Part of a small language model's weights.
Architecture: LayerNorm before each block, tied embeddings.
Each number is 500 + 25 x the weight over its row's rms, rounded and kept within 0 to 999. Layers, rows and columns count from 0. Numbers have three digits each. The size before them is the row's rms in percent of the matrix's.

# layer 10 attention query, 64x64, rms 0.117, rows 0-63, columns 0-63
107:499485517533489464485509496500507476476467474500547488531527545540527519485503480514488498482467484538474531481503475439480508474523493485478552489521512534507494503491528469487482502501561462
065:442512537517543524465534476486483475505525472477516509537527511482462506487523560488515508449502478511535463486492495482531488498504528480477528513484500460485471498503540476522511505500529524
130:526515543532480447505511517468503443489458500465522472542545529511521489513477523546490513516486506482503485479485475471489489533513471520503528470489475483530493536512489465512482534471510504
082:542487472490494488522514508496538542468507489501483540483401494484487489520529480493470531496466517489532485505471492537471498532505488480510486511514541521497511478522469524503492500533474532
092:504512487554492467512506488483467489535523512535476498490487477504497491531538458484508528490454483486474526538469484503475531481530471481472508491507555514492510449494511480539550525477497525
123:532504544559483482488497538480491476495453483473500476544504542491517498484485496505464530533477550473483510467468474438484493514530484544504511488498496513489529518518490472509512507473507511
060:543471480494459480528490526502507536494501514519488494475438477468527518479515498471466557501460507473506486495480502500477515510520466509522484540551547504495530501505460525478508501534476502
191:540504528524477452514512533467506483494470486477518502547503533484518487495455524526480544508471493478511459469506481463492505551486467521516548507506485479536521511510460473501492526468507499
099:520483500488513530508435478488484508504574514514471497476547508540501511523502461506488472532488514518526510517500474514509498465471434509481511495524499468506495474496520508510528499476526447
103:452503491490480477495486485473544509515466554532524529495499505502499480575504507496532499476501465487488515468481464507500499511508497516515508522520421488501508469500538484515475516492551500
103:499474540511492512517516481486485474466555469511514451466503521553541530516524470463513466463521513478486499526521537493471526505460511478461509507519515459525474522507506499484520488511481511
113:487506497485505485456519513517505488526555528503534518521466450510495494499470539496468512464520509527464502455522486506448489478520494468517521509490520512477525521491492547490509555449487502
088:495508535489469487497532524520490486479485519493472505485523538506510503503502535519490497462466486514503492565506552489480457538471475563498488492463480493487530469512546494504497458499496458
098:502507499499522507504548500502480502482489484499517511528484493519497529516475453522472579519480480474500510490491483495466453527511505506452479532456511526485501520466499553518489544493452516
101:450546515539520534447517527460530489480532521512492534535473537504507482483489466492506504543489464500519482510528463518521482484501497488490533487450515518510499509488509489509466458463494491
100:488511505520505463498531453487503472520547505473491486514499509511520532536555545519473483501510475458473468494493505487522489497487459515506538549519508512479501527499513465498510477461436502
106:464523465485528528488506513471500482580498473483519486511522478473509477529444499499489507496516484549492493503524485474511530502453513463493502512506512489501499465520500466534533498478508562
101:523450481476511534499481507491529490501530489499537489467466501491503492519503517544464477485557495529480466472509559492489475480525531504468505485504540474495528525494507521510453449518496492
086:469535495525524471534508471525493536521517487524498495530482501500470503555493529524512483500501479545478436509482524500511457509495524495483508508500492448511462507513458479483451505542510477
104:503500499517510498533459519506547470502486494510470535547476491496521524489502520474528486553467526490454490509469540549448497481499472528514492471498495526487503497477440512470493522515501485
084:481522529534485448467463510509508503508469516491535547504520503535516478514533521507490512473498500473507472484492510457506469518513467449530468532490578481503480521491510484493471517523500490
093:503484493516474504518561484486542482467507480510501508495521489459486481515434449530524541460477542523488523474487506525511496462512520491513505491525495500457492474519520478521479524502524542
085:516487498519544547449514485508488494537532529486521492503476480503517451467505488497488509502499521519505489487491508550468486526484520532488513512539487542462489506469459495496426477507534500
088:497509482514502521481485489475477495484515486477497497456534517461507510524555499489455524525470456486532520485513539493530490468489466496456546473470499523479491560495491512504511521528547503
098:474478461512494521507502498551478520458529524497464471464507448483515508503477515468507529505472516502488456491434503533531516500477505512506480548507507523554501509492535516501505514461501515
101:506507450488480481519556499504528499547491547478474515576515477495482494488511486500468492494497499501492486451529500482456488484488497478504507505548497482504493495491558514497513468520541464
097:492524494499495485490567480509475445538517484512472517474497548535479536492498508497495487463557490497537492510511506518518483435517515481476500512539497488529513482474508466483525498472515473
086:526496491493487491502482503489528492507503531476539527445503505475489499462502493503540478466552535499522484533459481461477506453541488535475533473470492522520479545508486499510503471529497536
089:491521529494521519489477510507526477527471499498494505499524472445482489558490465499512492459500451502522458507503511506498537525509539523478452486482538538548474521494472522455508520492518498
092:482464483517533474451520534504465489496517548496499464485484543496507481516522497566486477478518526528468485498491503497513520502473481459465473523517546529493458493533492518481505480504502538
098:552517523483503559479483529510511462486504466501498479498481509476496467531522435507527523521506520530476488506502491452484462492516497475497498541529471529506516525531483487453527471522488498
095:474545541489531537521452471513481506484499535500509512527500498477461435495506525528495536474516466467502526490516526513508468476488490499502484507498497493550503511493509488435486495533474534
082:504450494478500514524477509521507518476505509487481507474456456497476483503542521458458513507489468498508498548492513468506499503464506439500551526521539512504475479531497538532525538495508488
099:472497522467519454494523500442538457517521508493506494508519512452488460523484514555479500501533497520518486507505486471494514543511516496533539504489494495518479489507507476527451532446517473
072:531445467504460542487485508510513502504507522538467529504474518536512508447519486461481532500490483503493542501484472512489501472536491504505484521515501543492526494482486534452476492551460498
168:492489469478492558482449482537518520477481502518535488483489466493492545508551463463500513505501486491472546520509503484494486479532511502511481547498519549457484492486523542468502488519498482
095:505518516515497502487483513473497457512459543483473494541450534490482486504479497476548474509457479505520464489475501473514523538527484520460520520466501491457533516527506532511481539533479497
115:512489537537530480506526516476477458476551523454476516515493526519517507462425526539484494472493518498497467504469490502496512515525494510478518449507469483498521534480482499530506525478510513
138:499481484477483541488459494533538498480473488539513503501474468503505539491550443466495519497506479501479539519508481497479488482546502521512477538495512565468502495479523536476482499525486475
109:509484498498485453506534524482495525491520514477478540517468534534502501480462539479477502502468506525510470466488458504517513508482476521502511507497483461571556496513452478477515516513511534
104:546545513515499496517475524481520478500479548503516447503501497455494539492468512517498553506480488437494471491480504499505488501524488518516510481474467509504534561470454512506505481490520482
092:512473514542444499443502492492506471479504501520552478443547494496496527497484466487511495536529520496516505486502527445525505500484502492499497505498538486547476493506485534547493487463506511
093:473534531486515486467559515510473500513524475492557534492473455454505517472521514529481496541453480483494500482485443492503507486503509507490481532543481503492507492523506504541529503466500504
100:506458492472504474485520520510469505528424522519509480488500486516503481484507522511503531496476522468510512469476501518524542479477534536493504523489521485465513537510433540508537489508529466
081:526558465467475519498455518514502503518468494498516495530520506482459535477535469508500521462521511482516506526502470498532523495511507509533481429542460479509522483511520481517517474497484467
091:545464467536558508476534510528483504444509533465527488524480515522545505461497543510530501491487480472511484491474479495523483512494473469506515486496472458495501535513533509495505476493471522
091:488506469524528488523484442467542501504493509495517521504533523530494525463460558521512499531506481493499491454507504499523433466485508479522457492504508498491465509481540498528504495497531533
097:496489495491496503467533501511468505513453513526488547493512536476473524486469514523489502471524482515523484525495487496486497518505538465523527521527479494467513534431571472501486484461522479
094:470499511488468463449554545458477502475517500526532506526479517508515475480495485517468515469472497500484494495494492494500496566513500451507496488535536496540495536535481521519476476523513492
084:481473495490509528519500562500562471485528501460483470494518546495491467521509518507504513515490538502489520449474508510495503486501543453508483459463459544478503523514523513511476480507486493
089:476506531519486475503469472460517495466496455483481479530517519526508524459501543463523510505523504488522488509501454511532507484541458509480547514480525527530501508440501488543477503476500504
088:493467547551526504501483476516474508538530453510493467520414521541493514482474516471469493468514518485482509498516481550513495531509514515480484528478495497479501481531510493533499514511501490
095:491494488571454482462477508507509478489491482517480535524517464517514517473509502497535497523514511503464461511479492488551530538529516492491467522464474544512509467453481485490489529510526516
099:470511460502479478504478536510472488531531512490498513513470520526521503509486528505466515504485479517495479517502513475559478514487454480542556475483513493446487539541521447484508515503480524
087:507458498480475539498522508519497487498435510487518424505512512490521510478482504489528485544536501545468488491501513502470535498524522485512493489516555485485521446523480507526503487513537481
095:482473503467519504532499482450511487488531537475530516502484495469468469537531560498474506473547494512517478463553487476566494534494513475503511518496506482507492474493472495487484511489481519
098:474495500505483524509532504484565499530446480508512520502486504485506503456493482494541539455509459520511467453520535482473507486539521503489489508528469488501446529529488509495492479544506507
093:458494480489466492503503475492494496486488521532477525481529524495493511513553459500511458542493489454491502531501482534498520468502543448494537538493523479554509512539495479500481468527495481
099:446502513506507524499486502528521523514512536580525502479502459501494439500500449488492489492539480485517482472479533496520520472518503529498482459494506496541504486475551476487486484520485508
099:488492452487464510498475497456481537512530541501501465512512462520498529514504519465473498501523481502517490457467496536510490562510535461488475528511483524496510527524478526546527501504460479
096:485481475508515479551513468503442508528544495487481511496465546507529496489506481494525506531480501484444467483546489491511508492523524515477486487532459528491504517457463543477529508486498520
086:533482485470483484496494442483513504489505494522547478482464508456515465526470490505531507544507496505490510480504515551499540486497473490502500561517486516519480469546540460485536475495497491
100:486517505481487484503567492519534484511459511510550508554523477519500498527530544508467493512492511463499489519491501467462498501510499488458494453475502493528530511527506442488508477473462515
090:481507517487512463488565466501512452523514496503490485499515483512510521500510537481506498452561439525451481521511516504503498484511535479493473493541488451530516516488523513513514500517490462
# layer 10 attention key, 64x64, rms 0.127, rows 0-63, columns 0-63
097:518505469483524480509455540551486537463502530545484516484466502485516496514496472513486489490530517524509472541514500463508523470454513487538493492465506527499498473468520560500511486487460511
089:517496455479522444532497512502515534519511506513487471504470477469486511503535477502536492549509480496527458539498466581520473498490441511498488495540504499512507485492488492512512497514475481
105:491483502524534480524504514483534487479525475518500487547478557536509514523507481461500513500492523483518478543509472501508470471513493507508560496473425486493490467498487453473495515485518527
221:538506490546505458526486536477526518489505466502469531558489544502487509512481495516505513504465515493547505497518451516513485488478473506483540512491454473539509451479470467482501519483506493
098:504522478489495479504509513482498519457471465527484455493511463522459525507561434518495528539485498477510486531511487486513490512512509490486500479545475516517519489513489470535547488479548513
111:492493477546523524497487525496538487502495483515476525552491544495450532475510510493534498524478503518537528513492487531514461512497472482514487469512446501541486466465498501482485522513471446
141:485496500447466529474511483501462486517487549478511499448512460473498504500511504503516497487538461484474499485498538481503518503526516497498459511503554541475493573499539523531490485504501506
055:568520490520482515493424489510459523510521472478495477493523482501531508489481500513474524483463468524459542502500482500509524496470480511490481528500544479509508471540469549519516497496514495
092:526484533483522504498477528511465534512514511545507462504500460505500451500515520469440468479541542483488555490496494501529489462446496499514530521506488492477498502529491530467490519508525492
093:441485472494484506492550498488470482480546531503509481536501471492512474553484482489503506501496564503475514506521475493492514476502520545470536483461515530525526504515529454527498486469491497
095:561483510491492497484462512460517511507542474511533483486507506547545509456464458509511495482544465487464491508502510537510493470485472501500517473485458469516538525507539502489519520506476493
105:479488481548472512481455493511498500521506494499498500459501521506473523512547479514477476563514496516463499519516485470463508490552478514523502507469514491488477477461547536506517535480543468
092:542538503467509525500478510545479549472503483470463487499521509525492431508485517504516490470495470543541482515489464507474523518497484517479535502488470522503524526521482483504515501505463449
097:535493538506529501444511487514537517561478488529504512452482484497476524509512480534484515514528480509511486501477463512469496478524462521468467515497476541475508520480491503546481469458501521
095:506531524497515505499505447511535463489504491535534494486515493508472508466547503514482467521470493546512485494522505482556515531501504479435553498520495465469528495490503491501459483464514496
094:488534490473495480486460516512503527466505484531496478535469533527511516479492508554440529494509493541525469528490505499496446490513507513497546477509491535459529470480508513483510508525453489
099:473534532548501496489500502472527505494523471477512492517521503495506516467486516471472567478479508512453511465512477473486513488525498518475478480529507505478512432509496470515544512499561493
090:533540490509483485488481472501519495513473539459468472469473515518481524492463536520524495458541494507481511525471565492509497506523494525513498497450487485551488478504529514510449498513527486
082:469494486523530458515499493547516467475516495475547468512515462502513512514465520476507496486539491525471489544508543516487509488516553515506475524461487510447463511507480495546467504497505483
097:533497465523493455504507522503534489508482483526486502478467475472503492495525508488502455548482514501498496489449536528505487489501527471482515550488571520494471515499501500543523486512470446
079:494475489456520489489440494465523465525501520453526537486516524487559497511471475539502490536522521564509464531510482497499500500477515510489524496484499512476506500477469497464523482514537509
090:479496523486495499531552499501475523495541473497463495454513480485481535526497462505533496498459536511468526491456536482543509507533487473508472483470472524477510510506532462530497501493547490
081:507524468504494500501498486468519489496485480507530545511519468474458542485490496517524496482484508476517492483463536455506498510505508536511533490511484464530524491448496546572502522456508468
083:510495523447502468468521491482516498467508509485510446549472494488462498503557507504492519568482464495503478484462533488519494479492502518513510524488463532526540511487470524480498502524525521
094:453529463514514502484482486533500487497538501559454534483489473495570510522495484476490504502496487516508507509499497461505519508483450479501473529495447510540525483520499544506520518478477517
099:497545448527525479542533476508489484522503489457491526519491541505477468527541489487497472486514505521444524494469480522484463462513501501514534475537487540480485483500510538504464496505523502
092:486529479530513556551495519500487506483464459532532487502513501527500467510506482498482493467516476523519495511490507530492501453537513493491497459469473468507572480469502494447496502527513507
083:518467463479478481489475519496497537529499501526505523501532469537483511510508529509493493494470486520485463506494548520485511507508467487535490425495509466543453460522511492478504477511525549
083:513460475514534497489485458512559499495489527492472507505532481461574507525457533504476492490466461464507470472491499497503510478536517521451495510545512490529507509507500495516509507504522526
090:472540512514465489458474501477512492499523523504509546476513474518476507484446501543488492465493499472478480520435473477510509510534506500523517482495503500462510527544512525470497520555512534
086:576484458514459500483521524488480456493477494486513509530552526486525524498491529508461514471531516483491495480449495495536513527530467516501445494488487495491493546499517491517494496514521492
086:507518489515527534532468475507492451489477494478508454498511492479532531507517499484495534503513528492512456543485500480482487454519467503512547514513476478524453502488498445536472504542514534
090:490518492515532479494482487485519502483530468482513489458549485484465492510453470532567482529480550533492515538516547496512479485485509552479491480494467469517500500468520484521516494506498519
076:533526489507472485526465520465523523546447480445497493538504511530474500481523524513504491459457486474528472450497482503517466500537519488494515537523501493514507470481525482492501543503520514
144:491487477490498561462485458522500506543520507509506469441493437494503511484533471510491505519530485543482510503498509492489506493527516483499442485517519509492496496528487549536544470510491474
140:493482513528506465521503518488514508471476501506483542531498574515489469514463524519499491466484518470563456463506480503511509499469480500508552515484474474527523518474520469479468515498527507
082:464494513482521496475497481523471519455578513556492481477501489544542528514499490481472502504511507509518473539517491512541496478506455512513467475481475532505493492488451522501516528494485479
127:497486528497540475506495504467496494460508520506502526483514580474487474525468512508523501483484522449540480511465476488511499510497521490526516520466500537516502536466524484479446524461519513
103:519489478474499542485471470491515535572526484488522489472471458488484527493478500449484503519478474494516533485496506509509487512520529506485468507529517509506493488550452526501558497523464497
197:534500494520505449523499519459504531502495487510483524553480571521501505523463523493490495490475499462550477473498460518515476512462481510496551511501466480529528483504487468470503516488493516
099:532510484506478514513504476500526522534467524462539524495522444493485520494482515502502475454455497496510456501502543526484554465497530463510539509497504511518483491475499492524514466478455532
085:516460516500503497521479507480541522484466488515451502530577474483508478460500527494495514516491540469476494510438504495472534521527485502546500482465500559503494495505483486483498511507519503
089:509488516468502525497471530522489528476552538463480514520517480514475496483495513493557493525516487493531500533539469457545507524476471500515489489493481540450484482529478484491478500503447511
089:528472466504469548505514530491519506509506480498497536440483495456519504501527507509509490497516505455477523509523510524493466534490513531532498553484471524480514446446482494526515483472477518
085:512504475479514523517530464506496501449481525482521458552525492537515487493496520484507453448480526509521467529499473517488493469497478538512507517517526488507535517445501521502510522447474517
087:510475495469494486455531481510486477465468501516514508513501536518494484458490540523541523482503527482513476477519494507531505508518549466493449491470527501463502464509494525526556489527470538
083:517467504474519481449525532500507488481465504496516534493501471513515448471479443501509526515485524500482506536494480486477507493495506453477541549541536501500547551526519490502484485506488492
094:540507468537494483487494539487487465467485546470520486482538523541484506473503470532498507436508493470526495519511520491501520501532462495475507509530490460508503483507446488543540508512482499
089:509512456521521469501463489531495476523515507475523508511500503478526497467508557490506481478534506472515494523481505437474484516559523519537462494460459537488512489514483526488512492525462499
085:490504504519486515547507479494482460511520485535511493483453487497543493487510516548538545477503515519499459436492531518474481441523509500480500535508470494484502520543466468509490490491498519
084:488517532499457508479469503498506553520468507466460538523539520519503488499509523484530504463438503502505496503492510496481541506511505486456504509505508484455526572468517525476467496499499484
088:481504475468512459497510512489454526538549489506481542517479514494431507518504513531488446480488498513507522487500437493520499544533503505472494533492538475508498527523493488506493470522495521
092:501507496487517521483450512521527469507503473527485527484524553476519495509477518456530490498457474508523486499491481536500533490555493481472543476546492516473477514504464478532464500512527465
088:485502484519504516478524441539502504501461509509507516482484508504526504482450482526480508477524465537461465523545491507529459542501523507513464478459518505472473548522494507530503534494509475
084:532494521512497454539475459476518539484494493497508531491482495452528519505537513483526491513490556487466490470498491507461474517507451459494538530507493527472518481476497506473523513483541532
088:445511484506485538492517498486494456483498526518509543487543487487494473535576506470448516518518507510495469486515509462481506503491547476501483481508493516461513502533512486541467524497488475
098:556548495451515491514512514488489457492497509470512529522488532482528493508514494526532499474484510436500510516497528494460457489550530508474517486459492501521498476538528471484468495477503508
090:489494465528442522517480460539502458519518512511467495492509518536493473528512477509532510524531483507482467529435495499520500497524486500501522489493455492514518507454534535447486509518509519
093:535538548479531472512516527495489477476490468539447517485509543493481514511495452533485511476510497494508495543452463491476516468487536537486505464484479523520480507508512493499515529460515512
099:504500462502508458456517483497500524503504532508506494465459489493487482507554527492472518513478478475529444508507452518516512499520539513512507505496514554516536545489460492455498523531471491
090:493463483470493484489441547486495472501496514500520536496487481471496508514489523483497477524503460532514518503479525536574476467484460477487495517440514508533539517518516505524517508499484525
088:504541488461497512476511497522503510512498529523453488490533491424471462520520503534544491569550519511490502486511522509499491477471483478519493508485503489522491473472477528488468487522532500
094:496529486456494505538488526541512498503488480470488464467469501569518513524517539487529541493525520506479483520525446444475483487498540498514521473506484467502495493477474534506518499486496479
087:530484464486518489470479520494504458471540497477525492523516521491521493521507503488456535485542544462486534505492486464502525516504498498433549471515538512497492509472495532472490525490464525
# layer 10 attention value, 64x64, rms 0.0531, rows 0-42, columns 0-63
108:507525490465503479473515502534481546505487479472487494515454473483444470502496496521524501519486519481472509530504568542460482501518515476508523500496478459516535540525511493487462494504458483
123:483500504509481499495453490467476542526484450500475540531535521475492514495496504493506487504502509527510506501496491479504551520469481519449515489483502537441484494566511464463486490532530507
097:485490515503468450496523483558497516510545491444539527507474499535508484500481493520478500527522534564486473487473482510509511541536499494503502476483492511533498462534502479463511465500485508
119:526506511499555499486551505466518485500505484441517538498467497483507502549531479484496458498540502510493468487487498478492568495519551523488522469525464508492485500520498511470522490491474478
073:471512473567536470524488568489493509523483495479535473464497465486522474512486491502467477493497529496524474496528503477503517532503533459521525525480486484489542465507527476508490494502456512
098:509483503512471473498456549502484500523486547442458509501486511513489543506455468507553524513518475487486539541507494461483517494500479501498522498464495543539484496504482472512530476487518507
111:509504467535561507475538511452491504478503513550490455499492520466495486463528484472487524478518480515515510497518508519505501520484549528508477510519525494468512453499497480515530460452505533
110:492488523510468498481529527479527500554525505498478519462480500489519521543505502446504524471489494491517502528478498550450510489515478481507539533498477536492480508515520483519486469540474439
102:473502505502510501512499513445514463499461512570445507520489520499532510493498453472522484547515525484473468536501503469502508497511448458532498524514503529493491496540481520500503477508528518
110:511507450495499474504516502511500552485474485477514468513475513544524498451463504534482492485506521513464504506467480480478531490482512526504443482493494482544512526511540488566491488469521525
129:487503485524465462494490480437517547503475500513480512489510513483497525509531523509513489529518485516492500508464509530490474525488476541522510493546495483500445457534512554538496453482479518
104:553470523520510446464459469526476452484510509491506495497476498500507497490529473503516464549535531502486541468509514501503457521523470483480547481526529486485533497490476507527509521522484505
120:518490483491481521506536485469533512520504487525434524480503521530548490484564495500515503509514500484522498462516473471466509532491459478538520513487464494478508548455521506475495493503511465
107:519482504461465532475515467505525540499510548515457533555488495480487541528480521493496493517513479508524477481492496508490456480502491510509480458496493452514458549481515507507521482451515518
092:485496534487484555524474458524500488492531479493544482508506494497441496493501556526545509492456499492462497524487507502504501476497533520510489496468515464555516480476475507478549514483479486
092:492514537513485492493477476484518491490578472499467471468501525502495506487520542487533531567509522470500494491523470501471457492512493452540522499480527490514491453481517515501532510486496489
097:497539465449520505530520559496494479485472447498519505513517503481509486480520508523542510503519456472544515519505479504534523474508528465509499511513513518497478497469474520485450491448526510
115:511485539460520494481535459497471498504457472472501496499529515517500491506504502493522496498480489470483509504516475498520477519464481536505491497473513489523479484537531537498465580553506446
084:520518512466526482520531462481512547514551467452503482481502483467510482504490510523497450490513539489548529537509494484466469480450517511481518455496521513508498505493529520517509517500460516
105:507560515468523464481518482488455511485517512532491530490472517514505465480480532515504498503497489498493494528519494469517506527533476541508501479472492477436509513466476567476483483511544515
093:476498500488480481522490496480494521503487542543514515473501542438538501505502486580494500475520529501469481519503490508471457490463517514496463526529495498505490537441520499501493499508510461
100:497476498471477477496518525543523513512491491478498494496513518493445507525523504476521520524503446512513553479474458493531506518496517507496502468510453518514455501502567515495495453542472520
114:481532470489501478520495502506524507494490489493526484466505459497504538464497524492454496501495506484498449523495543571517508485504438533522479484523519484529519533475483491537481521468539490
109:477469518527526521470513487503502493505489495532498530534479483492504482502541566528470485472501502492509521504502501499468481509504446482517464510500521441491530490548464495532495453543484473
090:470526471443506530541546457490482486492538419495461485524544494501510524485493499499482493542519543501528504488492487531487522505497458513495517491517479488500478503527497495501481525478509527
122:534474485470465493499525523524516467478483505561497520491482544503482495510476488472483531472497456514495476507477526497444500502500528471507485518499478504450535508518537467531495513525545534
113:473506516514495460575506503489520498492468534503477517469533459516477488489535476508471544507485502482482473493454536493546488484492455479497485514522514497517520521491534468525534499472483470
111:493515503471481539489465502508535515547501472482463481497485506544505496500467509505514466525490552503511493479499488502473460442491453507526546489485517551486485489509488512451503508498536536
108:508513481494493467506520488514522539531535503485503515483536490497482533512522454477523464498490478539513481510520517478435475504526489515444508522489517489504521527467428487484478526493514539
111:481485513485532487528510495516474490516465480565537460493488511467531459479443515513492500505494539576487485520491475510536512475499504510506519475492474474477516489526494521542515508486493530
099:499491502467492460513472513523529524544506484502511483484531488504541463477521481468507535464499461497541520539502480494509511463495509436516485486457528551514499497515495507522486529460483531
125:496488521493526493521479528512503538507494538537541451500536521493513514504503518501502462520548493486459502494446492466483478502514461534543465490478486459504501451472523481481529507502483525
113:503488548505536486491529512452487480532547521486472460534505529512554463531515514475508478460530513499512501521477473481481505505541514437532487505502493499457505511498484500467516496519486483
085:499501531493533462512506463473509535481477516519520455448505545490482520484507500504523491518477496507462486495459508523520504492481479530482520508548552530486498510460524454542523472531511491
111:482519522495463488514479495510477515509548472440483511476524450526483511528451521515516473497473508471470517493498493479519482496555512542432521527501507501518477536513489500515510526490527505
091:457508525538462496510488504507475510531509480496451507493526513499547547512532517529480508510486493519442471480467484499477484523506495507505522513457543457509471446527510494521513509481537488
085:513477483499511493474523503472487466560488567479492509510514513485492478525494477488480452493486496502477490444509527531523467511513550514470479491558499493493481522495526532481493542499483468
100:533516462525441476496468498503482536491489514530505466505500503496504495510517537510498476535520539444525488485496504474515492493503446505506493522480529493459497536501496501528493428546521515
086:552470524486497539454531515465540490476522476501497507525507468472532491497501498511442478524524528502499495484538517511507485518510490453555547502477502478476530521510505500485498478463484475
090:500524469495456510505500481483505500493470506459507485520502518510439480519461522553493458515510503542511533515491495494511464509513471514490469495514496538503520576507476544514479462480487521
098:483522490475554504547486506526519504498533489541465495493503473479542524446506531456506530463498507531489527519507477522491515489478502476482511514501501444512454477492458484487493542497522507
093:513461522437507499466529456537492491478486499507464526496500520495516432481499501496483533507480493497533497489523511529504522500510548489510500484521504523468556503542502456465504500534476495
105:492506514550535512510505490485492541509499528462511499494539509491500494470498526511478446533475499525469518483483500479468484462531467513454490529503527479513445518501467498521528503504570496
# layer 10 attention output (transposed), 64x64, rms 0.219, rows 0-42, columns 0-63
102:479496480538529478512494532479517465489505492520508483458508526500575479516462477502475532468526471505553488486505468512512504503456507498510499504495478508554458512498485518474511465551501509
121:456506504505550505523502479519512464465526506461531473481460496539497492492513550497501479518504510482511508463520472489477449513551539509471516498498505541477492518468507499488516557469494486
114:465508524496517583475478461489455462508550473494486485485503516520524527475517518478525503504550462492496503516496532472491501486498502477467485519478532519492506522482503532542464514497473512
115:502487519484497513496533511507457497520475496514473496482503507510506550425475513543466540478489483492524501542514488502512477494490505462466482536545527440523492535486539489478506483499520495
088:510491515493523547472487463501484474499522467463481476506504518515525545469521493481515528491525460512484462523469539525513500501499529468477478506507481529479429514523511527552489478531501505
114:510554528472548531481489498515473506475535486466510502479511473531539479505524540477472502510499479478533473484489540508501525500509473509473505516477481505464460496509521518561446496486480484
095:535521537462457460541526541495527486513472495497461544519485500491539494530506495489546495513478476512480502516496524504484488473521478509497468442510507505526508534487460458508511496527482468
102:491488492485533470545513509479454506499496499522534492459486523484480462459503526517539476497539493495510444468508507492499507497496512527506464527525495475540495526541467483487467545482523543
129:491487489511463438534541505530520525527512492507520475515488484489461498526499530512487499500477490479538506456509471519476505484465533532535462519530467469511524500476481479482491569507514496
104:477493534501470509458477539512473511469492485484484516484542528449500491535495499483516527531490494521555530509475546530514475518477482470505522503461502511486550500473479546481505474470484495
124:537516484550488515506471479542481475510487462496549499529505526518510478480499478486583489507501465501506485489533501531460491507499540496484504482474513503510520544484479468509466490476502457
094:471521481517496537480495500504516532510451511492530495576535503516476510508536522482475560472487485499513467517505485421497483492483518533532496463496501511506494497464481509505502502464486493
122:500560493458490519483495460504512484512512500447515472487489462496517496524516492512538488501522457488478445498502520501494520526476528470462520502496538490513508463525467516543557535501498511
095:512531450528502471512509537512515495501512491532465512468486459519530467508507485519481492493502492481450510507536456525471502533520486488496526527494514509482554524546466515506492477498434487
089:474492497506512504501473507530527518489490520501498525478475498523525498507466437529469447508492549490523549495525471500525512511486470528488538487484498518453483483480563483483481477491543522
105:474515481485518514489452437525528523518485503502520504537497491562525473483547479502526455505521506526509497476515514478506506527490518521449489475450506519454495501529501472491493516470514518
104:581498498495477519500484478486493492518516540506475513478490478496516500509488475484466471484490522524491483498498531504466522519480518474446511450472532517566496491535538502501508478550502482
102:526524463515458513493464510483523532457521492500514464495502495496476524539497515524508443475507487560511498469502512499543515524533500492500518515501489460491514524470495472442545516470482504
091:478503501499504549533455535505507493455488544492478506495485478549523522470530502534529475488516484539521511477504475472503503553525499519491478519456484527485489513520475458480501465459508485
095:474542514459469513501473514462515498486433517468503513511541443484485523500508505503498514507499482524509520478495494492493542477496500460493537541533513476547519523492539480490515488507448514
101:528488535522506477520530545528516488506477486473487495512510495492503501500461476441517472493510472524507500502495522523486536488513483503507470520522520467543566456503466515512459468445510503
092:508504487497482509531502487456486485503491500568515502516481524506499459517454529558516514492519502492506468510539537522475513490499460517490516510474536491531466515502461484469497521509433479
110:528478480516485517510468504478505517495477522530510539519532541496515486528508447481532479499463518501480546498456473477495540496515539444522472492482498508465491456541505509507483512485535478
108:488535501507461531471507515499454493541484446475534496511506468495521541511502454493524507490541505503462475455517491500533521528506537508476499519512491565490460516474469511509507498482487493
091:498482512520479540504468468471468476515491534501517499483495454540542492473565511484550463529501495524489521494499502460498473550493543455494498474460513516503501506516480499470519518502509499
117:507486530513541458471511496498496503533502466488484516501539502469508467511476531497525492519517471492530489506483508532537524504489498519477460544532550501548500487474474507481443477487457463
122:493522493519461487445501480516483472513507486545499469544495542497529531520501499489514476493484498494472540479492506531486551518520511474544462484477483505480488467520467501546488501509541454
128:436516507492541525495475440486512504477538495462544505515486484506497485489535525491509521476523483493489498525501480479510508541483498486453492530453493536454515476494537518532533520499510481
094:507505540538550534529459526509500528524476491469486481461471521485516456467512519467519533509520518464514484475456446520496504524492498484499511501513510505500486492513508480540502445479534518
094:488484494518476505494505530513508516464491511471461500529502500501519539483510475509511506496484440480477483505493544534477521503469522483536480510545498529536525528432533522485437485507501485
109:513450467507494492510486520505535519490529511531456478502468495472468485527484511536505506487477553462513456442469485512474517505503488548515481495501483531530540506529510480484474513529532505
128:477469527529466474491482506507554497512489455477500505535456506481501500538484488491518526473461486514540483531517495531523536502505505488520480513550502522462535480467493504526444506462502501
100:513531489505503474535493546516529555486492514487510486487484483527510528536544450475485515513481477505497515484522503505471471444460482504522524469518460492489469479505529481549476523465517501
086:472520481432473494491488472461516497483472519508483513542513477487483504505519555497495496495526484496517498534512546465513508497452502490521515501475526497557484481526495527466532535530457502
103:508460506478504506503502524476473488484458537510476528529520547483463468533494486464508486526503498501489507503457542467514536503482508464526514458543525526558531475499483507493493472505519473
084:544518508463451444472532497479518475505497503512511483571524483497485532534513488519546496491479488467493511515484519474523526514511496492499491459530472496499489522507488525494509450534497452
080:504518504510502473516480514496498538467522488480479512474544521482500446541480512482548523494515521516561489509480497497488500495473513488497466454483535502528475474488537457446487489532533511
093:536458512461472515509538482451481484528485506510485544515500488560514542478494498499516491496456520486419476504478477509504502522543519522502484498520494495525465479525514509498506494525497472
090:491519536516552535512478494542481482512495468519509493502510489558508509484509517449471546497527497473494496557479489511497479502508454511496484477489488512453481506477526512556483469463498482
089:523450460526469507509525559503529494499523522538468503459524495502490505512463462507446528477481538486503496483487497514496496462486516510519515485491482482536542481478480505466515539533527495
102:500521494468521450506476473517486453528502472471559461494494467524536493510520488523507463482537482520503481508523507495513503516490553503454533515486528511487482505544477453506543487501491499
095:500520498519507513527506530507477523534476492513538499496450542477490477501477509459469480506488493519541521479501451489456508494481493483480506530556527528554472491465493465517485512479491544
120:517507510454507489492522495464451496507464505560482521476545504493506481499524525480542476522498509471519506484476544481509526476497508469546477485502489473569481484528490527482478500533488483